Weights of a small GPT-style language model, trained from scratch on English Wikipedia: 13 layers.
Each number is 200 + 40 x the weight over the matrix's rms, rounded and kept within 0 to 999. Layers, rows and columns count from 0.

# up: layer 4 MLP up, 1024x128, rms 0.347, rows 718-770, columns 0-63
# down: layer 4 MLP down (transposed), 1024x128, rms 0.183, rows 718-769, columns 0-63
up718,154,188,263,130,216,137,157,203,214,262,118,200,227,188,126,158,171,213,293,198,162,258,188,242,192,275,206,148,236,177,178,144,163,199,208,69,225,181,181,174,231,279,219,210,146,221,220,206,244,176,148,228,207,214,225,178,168,153,156,231,172,223,232,153
down718,231,220,280,209,236,222,230,270,264,155,174,164,218,208,240,194,205,194,153,174,259,212,199,147,186,202,185,159,240,226,288,238,197,170,180,129,263,209,161,136,173,175,180,218,143,194,195,152,182,139,239,189,160,189,140,174,145,202,128,187,297,250,268,256
up719,165,111,234,251,127,175,155,303,275,211,93,280,199,262,201,218,169,166,192,215,235,147,169,35,184,251,205,198,240,213,163,228,197,165,256,264,202,276,191,204,204,144,170,247,210,256,172,268,179,159,151,244,220,252,148,196,217,174,196,208,238,152,280,244
down719,137,251,214,239,151,206,196,213,175,164,143,130,176,172,160,176,226,140,139,181,224,184,165,197,199,204,150,186,167,185,246,238,181,252,203,147,170,165,165,209,153,137,191,196,245,187,235,146,237,224,218,252,168,202,197,219,215,197,155,134,241,284,212,144
up720,159,185,185,154,210,128,279,243,132,244,183,220,256,261,225,212,91,173,177,158,175,85,191,157,110,175,230,192,147,286,221,185,181,206,142,161,165,193,228,265,129,162,188,165,252,193,200,211,156,226,281,262,261,213,269,205,110,186,193,183,245,220,198,247
down720,113,165,200,222,282,244,142,234,200,211,177,193,197,215,208,260,61,238,237,194,178,224,235,153,168,174,158,208,126,217,234,220,215,206,248,261,143,332,237,165,143,167,211,188,203,143,162,185,147,238,204,149,200,312,203,174,170,275,241,202,242,166,227,279
up721,260,125,261,186,226,201,246,165,197,213,255,170,123,137,181,159,196,135,245,328,228,213,241,61,238,195,115,134,217,123,205,241,135,176,167,273,100,166,170,303,239,244,148,179,213,159,193,338,206,240,169,196,199,220,167,242,227,142,163,202,156,206,231,192
down721,208,134,102,191,237,203,96,293,182,168,212,222,194,100,198,195,105,235,217,190,266,160,208,298,247,308,136,218,155,237,169,136,186,183,245,211,270,370,127,184,129,175,161,305,223,198,126,221,336,237,202,134,162,269,191,107,177,112,167,197,155,250,216,207
up722,182,264,203,278,271,93,160,178,308,214,269,151,183,261,223,199,264,217,147,195,207,248,170,154,135,263,203,155,214,221,112,245,195,171,217,164,265,207,246,204,135,176,103,143,109,202,201,283,139,178,228,200,170,225,251,170,243,198,233,285,155,197,206,260
down722,181,162,153,270,168,201,228,224,155,288,182,180,146,135,177,256,184,224,192,223,241,238,312,226,170,221,207,172,222,147,250,255,252,228,170,106,220,118,232,170,240,153,208,191,203,279,217,137,219,227,168,143,191,283,167,193,229,141,245,193,173,155,205,288
up723,197,231,236,205,161,210,236,169,227,178,176,160,180,195,167,269,193,180,78,217,167,174,203,157,251,248,240,169,181,180,232,195,145,220,190,197,142,201,192,235,146,162,154,257,217,219,195,135,186,234,158,201,155,181,197,202,156,207,149,264,307,152,163,189
down723,164,95,206,202,248,201,148,226,150,196,186,213,235,232,187,280,205,196,140,266,217,186,217,191,174,164,204,241,217,167,216,152,220,215,234,264,264,137,146,182,175,231,174,198,235,202,205,260,260,194,223,207,187,207,214,188,180,237,163,207,197,171,240,176
up724,294,174,226,187,148,176,203,262,223,118,195,153,127,100,222,102,266,130,271,147,223,245,162,89,174,134,195,144,257,151,190,189,238,141,131,169,161,104,210,152,169,153,259,243,138,167,161,209,190,231,213,93,173,178,275,230,261,224,167,202,280,120,173,171
down724,165,167,214,227,222,242,159,196,92,244,202,125,233,200,251,217,235,265,176,193,192,184,208,266,240,213,163,199,160,144,268,240,233,216,263,221,285,219,161,193,193,246,159,215,226,236,199,160,254,258,182,206,247,240,126,313,126,215,222,112,199,240,186,292
up725,237,180,196,238,190,189,186,202,249,159,231,162,190,236,210,202,241,164,225,216,245,203,219,259,220,221,203,177,257,275,197,241,200,199,199,178,196,172,210,200,192,195,162,167,207,193,179,154,182,178,251,193,235,176,222,248,218,270,238,238,209,194,220,173
down725,195,203,193,235,225,177,237,233,158,204,189,184,212,177,142,225,229,261,167,238,267,223,184,203,195,180,188,221,120,122,164,171,184,215,127,170,208,144,168,176,216,185,209,209,232,193,227,208,211,112,192,210,216,203,204,138,169,138,207,144,232,149,182,200
up726,248,237,169,165,211,238,225,242,206,194,252,167,233,165,169,229,186,208,203,287,206,248,76,245,207,269,223,215,198,144,228,279,221,190,199,219,224,152,217,189,253,244,258,184,191,151,190,217,229,220,227,231,186,178,240,186,186,217,259,192,207,143,183,156
down726,144,176,160,266,213,252,200,218,211,193,179,258,221,152,178,283,214,223,212,221,148,253,143,229,222,180,187,223,220,193,237,218,201,200,208,204,231,233,180,143,154,169,174,260,182,241,196,175,149,209,211,204,258,198,188,215,227,184,244,199,201,177,173,138
up727,183,190,226,248,298,181,182,140,282,194,220,162,157,270,211,179,228,168,171,192,164,204,170,126,160,219,199,167,231,204,226,249,163,178,185,148,246,162,211,245,246,218,175,198,218,230,172,111,147,237,229,221,225,178,235,204,176,165,192,187,134,179,219,164
down727,212,177,177,155,186,202,250,220,174,148,157,137,176,199,184,235,181,174,148,186,165,165,167,195,192,224,225,199,202,172,274,146,224,201,210,207,221,137,205,191,211,155,191,174,236,189,138,187,167,130,210,207,131,243,203,178,200,225,237,153,184,224,229,254
up728,237,137,192,170,216,208,221,187,195,166,238,249,242,194,139,217,238,229,207,165,185,213,187,131,236,172,206,220,192,215,199,193,260,252,242,257,212,152,188,226,186,214,165,162,227,204,222,190,212,173,209,252,230,150,265,92,208,199,238,149,217,186,184,199
down728,250,132,138,165,207,211,157,241,237,172,177,212,209,136,171,307,222,178,202,263,190,199,148,219,249,138,176,203,197,178,196,189,186,205,285,287,142,234,202,197,186,175,177,134,178,244,214,234,281,241,199,219,257,144,172,203,193,221,180,213,238,277,197,168
up729,224,157,201,232,248,207,229,181,107,218,237,258,232,197,226,214,151,213,231,179,276,187,199,225,157,238,281,186,186,211,199,184,126,246,152,232,167,136,201,220,202,218,220,147,183,211,235,211,146,175,155,142,206,226,190,199,227,223,232,166,156,243,134,242
down729,203,143,154,246,204,210,195,176,188,230,165,249,203,153,153,184,200,127,230,226,179,143,225,164,192,170,174,218,271,181,228,227,198,155,128,174,177,165,204,178,246,158,252,185,189,150,222,215,236,208,264,209,206,194,175,198,242,197,227,223,192,188,226,218
up730,196,146,137,268,246,227,137,262,164,169,154,200,142,239,169,194,134,180,208,246,167,160,185,174,184,159,146,193,189,134,168,226,160,190,169,207,183,186,184,211,242,169,199,219,195,238,136,204,143,257,151,176,238,133,219,261,181,163,204,179,148,253,272,171
down730,169,187,225,231,232,231,164,170,178,197,172,256,282,214,214,153,169,263,200,185,186,229,224,194,210,191,148,185,271,179,203,212,232,220,160,276,133,236,216,224,174,159,213,274,170,221,179,146,255,246,307,122,202,227,175,128,112,166,125,177,182,209,210,203
up731,180,154,205,286,222,160,189,240,226,206,243,132,241,230,150,267,109,205,197,196,156,177,210,124,139,176,262,178,128,198,250,188,150,226,219,191,148,161,162,196,233,178,220,260,203,234,174,122,241,218,180,129,200,240,282,194,180,225,199,228,186,248,162,199
down731,210,231,174,222,270,178,193,222,160,192,264,230,212,252,229,237,264,170,160,228,194,184,241,182,155,201,169,235,172,195,232,146,173,224,231,155,178,195,183,207,99,163,182,252,215,186,206,242,218,204,242,212,288,237,181,253,259,188,206,187,159,159,150,227
up732,267,279,237,220,178,210,229,171,198,305,225,115,175,194,267,155,271,208,166,232,139,65,191,240,275,146,142,187,123,259,214,208,208,227,119,198,182,172,240,104,166,227,232,206,248,201,258,207,161,124,157,200,192,133,201,198,257,198,137,216,198,240,209,264
down732,220,179,196,209,250,135,181,282,153,155,244,197,192,188,254,193,166,240,163,294,298,232,202,235,210,185,206,166,241,207,211,208,294,272,175,242,179,209,171,199,237,180,217,220,132,320,183,149,283,225,240,179,189,190,225,165,162,175,148,175,191,172,126,196
up733,128,188,101,179,181,149,144,186,291,229,171,193,188,161,194,233,158,234,199,258,179,211,207,166,219,195,139,182,175,192,112,196,191,210,203,222,288,119,186,225,202,135,290,260,293,161,230,179,145,208,230,224,246,230,228,251,193,275,241,154,202,173,219,311
down733,213,285,166,288,169,228,225,105,213,171,201,189,196,171,169,202,208,254,208,151,155,205,237,239,146,150,182,264,200,182,158,165,223,204,161,170,236,215,176,244,171,134,182,233,248,201,224,159,236,238,170,205,207,217,165,235,95,217,141,184,142,163,200,206
up734,153,232,221,201,214,189,252,151,235,233,185,165,201,230,175,219,154,172,215,196,216,233,189,172,125,215,187,220,202,227,195,241,186,159,216,205,197,189,154,202,189,271,210,165,186,251,196,245,230,170,200,305,191,239,159,130,158,172,236,184,249,189,196,201
down734,189,194,264,175,267,226,178,209,204,166,256,197,190,182,167,141,213,199,200,220,232,240,141,234,157,189,209,164,181,260,230,205,209,176,221,225,164,236,167,188,195,199,201,182,221,153,233,219,187,283,215,185,242,194,248,301,166,196,166,208,236,209,263,220
up735,228,228,209,212,188,209,210,215,196,189,189,185,168,206,160,221,187,214,193,198,205,176,214,193,188,219,222,187,162,158,174,175,188,204,204,205,200,177,187,230,230,168,172,206,212,211,186,211,180,204,198,168,208,190,197,227,171,150,188,180,176,205,199,162
down735,185,201,159,187,202,186,186,215,183,215,207,219,190,196,185,186,237,191,226,210,188,165,229,227,213,163,204,213,192,188,179,207,199,218,216,217,175,218,197,198,179,185,211,173,176,187,196,212,215,209,182,188,208,177,202,234,222,197,171,189,223,218,203,219
up736,151,190,244,257,190,155,213,201,192,176,217,176,223,222,177,241,236,203,158,194,233,232,220,154,294,137,165,223,180,180,183,207,191,207,208,209,219,191,169,226,224,201,188,196,244,233,203,251,131,299,212,249,190,194,188,118,206,226,183,166,147,148,225,264
down736,192,126,185,246,216,190,235,144,255,196,225,199,259,199,162,121,190,129,217,222,189,207,158,145,164,164,198,185,160,243,186,155,131,193,211,213,253,211,256,258,131,243,190,218,229,205,216,189,209,211,171,219,225,189,267,214,212,155,196,99,198,138,210,239
up737,145,304,242,231,185,236,267,226,226,172,216,207,219,235,204,281,226,199,216,162,206,177,167,156,225,180,313,86,252,165,207,233,176,172,131,166,230,249,275,206,185,280,231,241,180,179,232,186,175,240,230,213,196,130,158,218,230,183,216,129,205,213,180,215
down737,240,202,283,140,217,216,251,184,195,261,152,145,207,246,127,227,256,238,155,160,176,183,110,120,220,157,175,202,109,202,189,153,224,224,171,257,206,179,221,232,133,236,185,170,208,183,227,216,195,173,202,249,238,189,155,186,179,231,168,118,241,249,260,245
up738,174,212,274,226,225,179,192,251,263,230,217,253,184,160,122,168,176,141,123,251,173,175,178,136,214,164,217,202,204,218,153,208,164,248,206,222,185,181,241,186,233,269,166,221,205,209,201,173,185,165,221,199,213,253,191,164,206,260,277,241,194,130,222,187
down738,175,161,171,174,177,197,211,208,132,94,194,147,222,249,168,268,221,160,255,190,162,210,281,163,170,111,162,245,180,266,206,187,156,164,108,205,213,232,242,190,172,178,222,241,150,214,176,247,190,168,187,209,171,220,181,234,171,210,208,170,212,183,160,172
up739,215,197,188,322,172,243,238,206,197,244,189,239,216,226,136,165,177,193,195,120,260,169,200,160,117,199,198,183,206,189,165,222,149,153,182,230,188,217,206,160,208,232,196,203,207,277,225,171,236,219,245,180,227,175,201,225,208,208,151,200,242,222,178,205
down739,128,181,202,178,128,245,139,238,203,220,246,213,195,214,217,142,240,227,219,161,266,214,162,233,191,216,265,196,206,195,190,151,235,308,177,191,182,165,216,225,185,179,218,169,257,201,133,193,173,201,236,207,242,256,222,222,162,198,207,137,225,256,151,213
up740,240,265,202,186,135,158,237,139,252,319,231,203,188,164,232,142,214,230,206,204,241,195,242,214,133,118,191,212,268,169,176,154,153,267,195,226,257,243,229,282,250,101,206,168,209,226,229,152,254,220,168,254,243,184,199,186,167,191,247,164,254,238,221,233
down740,119,146,213,243,249,244,136,191,207,219,289,218,251,161,230,171,146,177,244,170,212,194,213,113,80,239,235,190,126,192,181,205,99,170,150,198,212,214,259,221,208,182,222,263,210,207,188,205,236,216,240,261,149,237,204,207,198,213,231,226,240,205,195,202
up741,187,150,154,190,243,206,198,201,97,264,216,205,158,173,286,168,227,207,225,190,179,224,206,193,199,247,189,191,242,167,145,164,198,285,182,196,180,171,161,155,208,116,228,275,246,206,209,171,162,226,128,291,187,142,236,209,138,199,125,223,223,177,205,212
down741,169,195,181,163,217,189,241,243,222,225,189,231,239,149,137,239,195,172,212,187,181,259,231,213,183,183,145,194,121,125,207,242,216,207,208,176,144,219,273,162,127,203,210,185,149,191,209,127,187,174,237,130,162,198,142,129,217,146,207,239,196,227,196,208
up742,182,147,200,191,185,119,245,184,238,134,187,244,195,178,134,251,159,137,187,148,281,172,174,169,219,176,153,186,204,219,162,263,170,108,179,155,147,187,184,248,213,234,157,168,276,159,223,223,154,175,162,200,175,210,255,146,265,276,276,184,199,205,182,154
down742,174,248,226,195,221,141,235,233,138,210,188,211,197,186,174,221,270,233,238,191,144,171,130,145,184,200,190,231,175,238,99,212,226,183,289,200,211,157,176,169,212,193,216,270,209,141,132,134,177,182,266,184,148,178,175,186,223,229,206,198,222,250,192,194
up743,184,226,211,201,138,171,236,225,251,225,207,134,190,258,203,200,212,146,221,204,152,212,168,159,281,173,180,174,184,225,228,263,171,290,164,192,227,202,261,184,268,257,156,207,135,232,194,160,242,185,227,268,229,181,202,178,158,195,196,153,224,148,233,184
down743,244,131,318,190,260,135,190,275,145,146,156,214,160,210,194,282,232,195,229,181,122,113,210,211,180,215,194,210,203,212,166,216,200,180,235,142,227,228,175,197,186,161,206,233,123,289,137,226,204,272,225,183,223,208,129,202,185,256,197,247,160,235,210,175
up744,213,198,235,213,174,234,222,257,175,214,202,228,153,164,151,257,168,191,204,189,190,156,185,227,189,198,210,201,199,213,198,215,217,217,214,186,197,229,220,236,205,232,235,199,248,233,212,233,133,159,174,155,227,176,175,200,174,250,180,200,208,210,162,191
down744,173,193,167,200,238,274,154,211,248,156,217,230,268,273,225,196,219,201,175,165,210,247,185,197,237,205,227,197,185,200,219,234,266,214,198,191,201,189,224,210,199,225,226,193,245,189,181,214,158,193,153,165,251,221,192,189,191,213,164,182,201,227,180,144
up745,236,199,217,193,251,240,256,253,192,271,245,304,228,203,183,186,244,202,145,147,196,233,184,165,286,216,223,202,175,154,205,218,221,154,170,169,132,178,116,225,180,237,196,222,222,236,196,151,159,230,261,182,245,254,221,137,111,164,246,165,231,161,208,225
down745,272,182,198,137,230,208,174,210,137,261,183,188,147,262,227,274,226,236,206,233,192,226,158,157,186,229,147,208,233,190,183,204,206,203,210,306,204,234,185,238,206,141,176,237,272,208,182,277,245,160,187,221,167,179,236,169,189,271,217,184,213,177,235,256
up746,237,130,133,174,123,222,180,181,217,175,281,240,216,171,218,232,193,211,258,187,230,161,216,148,196,158,205,224,113,211,231,308,137,189,183,195,278,237,179,160,255,254,191,254,237,142,199,170,144,245,142,241,196,184,214,162,168,186,183,255,127,161,137,164
down746,224,215,142,212,250,148,158,188,194,184,92,121,127,191,249,187,206,194,161,225,245,218,294,193,236,180,227,152,212,228,177,258,210,228,142,197,208,134,200,253,274,251,145,248,249,162,245,282,233,276,252,234,246,197,164,148,241,240,255,272,128,153,274,202
up747,175,241,205,227,187,175,189,178,213,216,203,176,223,229,222,163,184,194,211,238,201,153,156,238,183,211,198,184,221,176,184,276,209,195,270,287,181,237,185,156,231,217,239,220,162,220,136,188,200,198,222,181,225,139,240,238,251,85,172,152,197,165,178,159
down747,204,260,200,193,181,126,158,187,229,175,205,182,128,234,159,238,250,226,226,137,207,247,234,141,206,204,195,162,185,199,207,167,229,212,183,175,210,160,185,201,184,195,220,150,206,253,170,231,160,162,195,207,195,233,195,220,232,183,251,239,229,210,238,233
up748,198,237,230,227,244,202,231,174,205,186,166,202,176,171,190,170,167,116,156,230,179,140,184,136,180,268,194,155,229,167,208,206,236,186,91,173,248,213,240,148,191,176,213,167,183,196,203,101,173,188,179,164,159,178,164,189,205,106,276,133,165,195,209,218
down748,142,251,171,154,231,134,230,253,171,234,252,176,171,121,181,157,136,177,173,264,167,182,200,220,266,285,188,261,177,168,263,158,158,146,147,226,212,212,186,180,161,207,152,224,225,210,224,181,166,196,168,227,198,218,156,151,202,173,218,204,238,215,206,197
up749,140,198,212,209,189,166,226,225,204,263,156,207,197,244,167,167,138,149,191,207,285,248,177,245,176,150,229,210,197,185,216,263,195,185,181,196,302,220,205,193,183,197,205,181,138,221,217,204,280,195,181,181,176,208,152,160,220,143,184,142,139,119,156,218
down749,236,229,198,223,165,268,174,234,168,282,217,183,224,267,211,306,203,148,237,220,205,190,216,207,190,217,190,199,257,208,235,172,244,140,207,258,224,188,143,197,138,144,256,205,186,205,166,177,199,209,202,188,191,224,224,258,112,204,199,199,271,159,215,210
up750,193,159,200,196,215,203,166,204,226,245,190,183,207,168,165,210,204,184,177,251,135,239,270,174,138,229,195,208,200,169,198,179,174,184,166,205,186,172,148,217,204,197,197,255,157,232,203,182,186,228,209,168,227,176,211,181,190,196,198,227,186,219,178,188
down750,231,249,199,210,182,194,217,194,189,223,260,209,184,200,233,289,185,164,187,187,175,228,246,199,174,192,188,233,202,180,237,168,151,189,240,177,186,205,175,204,138,217,211,223,234,185,168,221,228,220,185,173,231,186,174,183,193,172,202,231,194,176,189,213
up751,202,236,176,116,91,189,207,261,250,145,241,184,225,197,132,163,169,261,221,272,200,247,161,170,193,217,268,277,189,187,195,124,177,186,197,253,223,163,252,153,257,110,127,166,162,193,256,225,174,115,168,231,201,169,169,92,174,212,289,145,204,177,240,225
down751,208,242,208,216,203,192,174,163,223,123,152,221,215,169,149,191,127,150,203,148,206,195,262,270,206,248,161,286,261,111,198,156,154,206,252,248,176,223,209,179,202,256,169,218,181,162,200,218,231,264,224,36,138,216,204,250,269,166,281,242,129,264,251,196
up752,194,175,237,155,198,155,235,265,212,250,158,204,102,197,152,216,208,186,217,214,270,190,164,239,254,208,253,136,239,171,202,202,172,268,177,185,277,246,257,221,276,209,224,109,234,228,247,207,223,194,177,222,191,237,247,158,85,218,289,203,169,149,201,227
down752,295,260,150,192,205,170,187,265,167,174,249,221,212,244,259,123,152,197,210,139,179,221,209,141,210,247,172,216,212,189,223,161,234,255,152,274,210,221,249,257,138,181,208,282,151,163,212,192,155,215,190,120,144,184,179,187,211,285,175,201,188,173,206,187
up753,246,214,204,224,110,207,187,173,208,196,149,189,225,162,219,173,124,241,237,231,255,249,167,214,212,245,121,174,205,182,194,183,143,251,195,188,195,203,213,211,167,262,174,214,255,235,186,240,141,132,220,177,148,234,190,194,223,203,208,236,134,201,244,189
down753,164,240,173,190,220,189,180,162,209,150,159,140,181,201,226,123,173,181,186,116,225,138,144,178,225,138,137,247,180,217,167,221,169,207,245,254,159,200,204,264,218,232,161,173,238,180,182,170,190,185,177,239,159,201,128,142,195,284,165,261,193,194,191,185
up754,204,193,193,186,221,211,224,206,173,217,208,230,209,203,227,183,184,179,203,199,227,203,177,204,183,158,218,207,208,219,191,219,207,239,194,204,203,190,167,203,235,209,208,198,219,225,209,220,215,195,205,204,218,184,204,225,224,207,201,214,157,169,190,219
down754,173,194,202,228,244,190,165,201,191,194,230,233,174,240,149,147,174,225,236,162,182,161,192,236,194,181,190,198,209,206,217,198,217,197,219,188,210,182,201,191,209,190,218,154,229,177,196,209,220,218,198,162,193,225,210,227,225,169,198,191,189,173,178,199
up755,90,125,187,122,200,140,236,141,181,240,188,253,270,211,187,85,199,273,168,264,267,189,131,180,135,160,255,146,210,159,166,213,183,303,198,233,194,252,214,155,233,258,165,180,144,196,204,160,225,117,72,108,203,200,179,125,194,132,121,183,359,180,283,218
down755,183,317,131,121,248,176,184,181,218,220,262,116,160,210,230,135,147,222,216,187,166,204,189,178,95,116,215,199,258,171,190,135,249,159,245,306,182,190,224,122,210,219,141,217,224,209,220,138,285,233,178,230,234,235,211,212,135,187,189,236,144,254,265,191
up756,221,191,191,203,204,161,225,183,160,198,187,211,187,209,199,169,180,181,190,209,197,199,188,233,191,203,208,190,196,219,188,209,192,209,216,219,200,223,191,229,192,209,213,190,196,218,195,205,184,201,207,218,202,185,183,191,195,186,232,178,185,186,199,228
down756,187,231,216,205,192,218,207,188,209,190,190,211,223,194,165,212,222,211,212,192,206,173,188,208,212,198,177,209,196,204,199,200,218,174,195,209,210,208,181,224,195,204,205,200,210,199,200,231,216,190,225,196,186,199,204,187,192,198,192,209,214,194,215,183
up757,252,196,212,225,160,201,206,254,237,185,182,209,237,148,165,218,106,127,169,254,286,167,120,183,144,254,205,212,250,231,199,238,184,192,202,250,176,293,213,207,220,243,245,197,211,261,175,206,170,251,256,255,230,298,173,213,159,242,226,221,209,214,226,255
down757,169,151,144,222,244,259,159,198,182,326,245,148,136,207,301,236,243,296,270,163,186,182,124,191,217,211,219,272,203,209,150,207,209,149,231,156,216,154,133,185,250,115,224,150,179,208,237,220,254,273,239,207,239,196,180,228,256,235,221,110,213,195,227,153
up758,175,174,282,221,238,176,263,167,210,204,149,183,239,253,147,170,148,218,223,248,189,141,187,132,213,223,216,142,197,157,223,170,174,205,187,186,243,244,121,106,239,162,224,239,193,205,164,173,158,227,211,237,155,192,277,221,197,186,245,231,238,174,180,165
down758,123,265,184,235,248,302,238,200,204,157,222,160,174,224,223,216,227,235,221,174,206,133,154,273,229,176,203,153,188,200,198,203,210,184,173,212,223,226,204,135,251,193,232,186,252,210,171,152,181,207,202,177,286,203,169,233,181,260,175,195,216,210,194,168
up759,64,149,190,280,283,221,208,202,123,298,236,163,219,160,177,236,195,188,202,207,148,193,222,284,246,195,260,261,169,167,231,226,209,226,195,261,254,238,227,155,186,159,255,167,258,162,204,238,185,153,261,148,177,204,147,241,163,235,162,256,249,203,82,268
down759,137,137,161,232,276,132,251,266,227,263,260,271,222,120,170,312,141,141,202,227,143,284,193,198,205,203,180,170,249,222,261,203,219,249,220,229,181,265,260,224,253,156,198,211,227,212,100,211,259,197,115,236,235,179,126,211,167,208,195,266,125,213,228,150
up760,189,194,199,189,218,211,177,217,241,211,213,192,272,190,207,191,243,199,189,199,245,165,224,261,191,239,191,232,228,186,184,213,175,197,151,156,188,231,183,156,181,184,168,239,147,183,145,157,160,194,196,191,153,190,181,170,184,144,182,166,225,181,256,170
down760,152,180,172,249,198,236,137,208,218,231,170,150,257,211,183,203,272,231,236,213,116,207,166,230,185,156,187,164,193,183,138,235,190,199,196,222,161,229,168,166,234,177,251,228,215,160,199,217,214,222,176,207,177,250,195,204,224,211,177,172,215,209,164,181
up761,190,202,224,231,205,194,180,270,173,204,148,199,192,171,215,195,249,174,250,211,111,214,237,168,225,186,275,203,216,207,251,156,193,149,177,174,153,189,202,238,198,212,180,194,204,167,221,193,146,231,171,291,200,226,164,199,245,231,230,253,203,190,229,219
down761,246,183,238,168,214,206,199,215,207,191,209,250,117,215,179,221,208,184,235,130,214,191,131,196,151,208,235,213,189,234,196,153,183,170,171,213,179,279,220,222,223,175,235,175,169,220,184,192,173,164,209,177,213,194,246,239,242,134,206,210,247,219,140,225
up762,280,224,152,245,178,193,189,192,241,129,181,256,197,208,224,123,194,222,206,203,154,204,153,210,272,188,264,141,175,144,233,269,161,200,223,181,215,190,155,174,229,274,218,205,237,188,194,184,155,228,162,112,240,162,228,179,136,182,100,191,205,264,203,207
down762,235,132,251,200,194,255,163,275,185,174,216,166,242,202,192,243,246,200,246,213,178,210,110,196,197,212,205,107,228,160,234,199,204,210,137,224,211,217,152,200,171,237,216,147,154,176,183,203,276,192,195,163,192,223,185,163,171,246,199,234,227,281,192,190
up763,199,211,249,152,82,207,216,285,200,87,194,216,265,231,204,240,217,229,283,174,237,145,231,295,129,231,258,211,250,235,136,242,259,192,148,229,154,136,124,259,169,231,235,288,168,135,153,218,164,129,92,166,188,263,168,184,176,233,240,207,161,161,177,192
down763,206,257,177,165,161,232,102,204,183,173,189,157,185,268,207,237,200,166,202,253,174,267,189,172,128,192,265,131,172,154,146,185,237,163,143,205,276,192,239,166,150,213,205,131,158,207,200,228,222,244,236,171,251,178,209,205,175,192,191,306,213,150,236,213
up764,201,172,205,180,268,202,197,199,128,243,153,215,184,184,195,194,187,167,220,232,187,188,233,201,227,208,197,170,248,220,174,195,262,172,185,207,155,251,217,141,242,151,168,240,249,210,262,224,162,176,203,157,165,257,254,164,149,190,230,226,231,206,188,173
down764,193,235,207,244,251,198,247,148,204,121,187,245,133,175,172,262,196,192,227,163,213,218,238,216,186,207,247,244,151,188,179,262,222,231,262,187,145,172,206,238,169,201,233,239,172,234,244,212,173,213,205,178,253,190,159,177,172,176,160,218,220,171,240,210
up765,177,162,190,235,125,147,249,207,208,231,163,207,215,198,157,191,118,185,207,195,255,175,195,246,188,155,230,92,225,171,234,189,201,226,222,261,205,210,330,174,270,185,250,141,178,186,198,211,265,84,213,274,188,270,262,196,219,175,146,196,187,246,183,155
down765,204,246,207,198,224,167,63,224,164,198,306,150,181,308,170,270,239,232,195,227,191,158,257,181,221,155,200,206,197,131,179,283,332,171,290,140,156,225,120,218,150,218,113,207,182,258,195,248,179,268,257,251,153,171,163,253,226,119,133,200,208,165,180,198
up766,204,180,215,180,146,144,215,206,281,225,174,200,192,198,206,186,214,207,128,208,207,221,226,225,187,276,134,208,216,196,220,204,230,163,150,220,174,212,168,236,167,183,176,185,236,168,192,230,130,214,214,138,172,245,136,220,195,205,200,254,171,168,202,200
down766,236,203,202,208,192,118,222,184,174,211,167,213,228,235,184,249,220,242,143,153,200,200,216,213,239,165,136,206,183,126,194,237,189,259,233,240,198,197,199,220,218,186,179,252,172,217,237,194,202,214,220,222,142,249,223,192,213,156,233,116,150,127,248,263
up767,201,227,210,227,228,170,127,179,243,191,217,226,231,175,166,166,195,199,202,162,189,208,262,175,133,227,142,142,162,158,250,280,172,221,84,221,189,166,164,229,265,157,213,199,166,189,235,169,164,231,169,258,156,226,189,150,304,195,178,162,204,156,171,174
down767,201,227,220,170,183,187,177,217,161,202,175,216,228,203,256,163,227,240,234,212,247,213,126,197,276,183,207,200,201,283,158,111,258,224,171,190,215,181,243,166,236,155,231,155,264,211,218,187,210,215,197,255,142,276,226,218,175,175,178,269,208,255,212,214
up768,132,201,205,236,186,212,172,217,162,159,196,226,142,155,212,205,147,233,209,165,198,250,210,255,163,129,123,226,267,183,218,177,249,166,216,141,175,201,136,233,201,265,209,203,222,199,212,191,145,194,138,234,148,209,200,180,229,209,140,211,270,174,219,284
down768,228,219,228,214,141,184,266,211,154,89,152,256,244,280,266,173,181,211,237,166,157,224,170,252,182,217,202,228,141,207,187,126,259,239,205,209,246,173,192,164,177,186,195,194,220,242,265,89,147,169,199,179,207,165,270,201,209,206,206,209,216,252,211,239
up769,133,240,215,211,250,227,227,152,217,261,230,171,216,280,242,146,195,226,187,226,116,219,212,133,185,209,205,137,245,133,230,212,249,159,226,117,188,200,170,212,225,144,194,109,212,223,239,133,153,194,187,197,160,249,109,255,212,196,246,124,252,206,167,115
down769,200,227,257,234,124,234,238,153,202,148,207,220,187,183,268,153,269,195,318,180,211,224,139,205,222,171,233,264,243,185,160,206,223,264,159,189,178,204,252,194,194,189,187,118,236,172,94,165,154,168,190,209,268,219,152,223,185,187,199,115,232,223,187,224
up770,195,233,293,221,223,178,227,234,235,289,221,121,258,182,218,265,184,191,222,219,234,159,230,210,102,164,212,192,247,209,216,251,263,236,157,193,236,184,182,223,196,215,166,168,166,149,221,131,191,205,143,183,250,166,156,209,215,161,179,215,165,202,214,170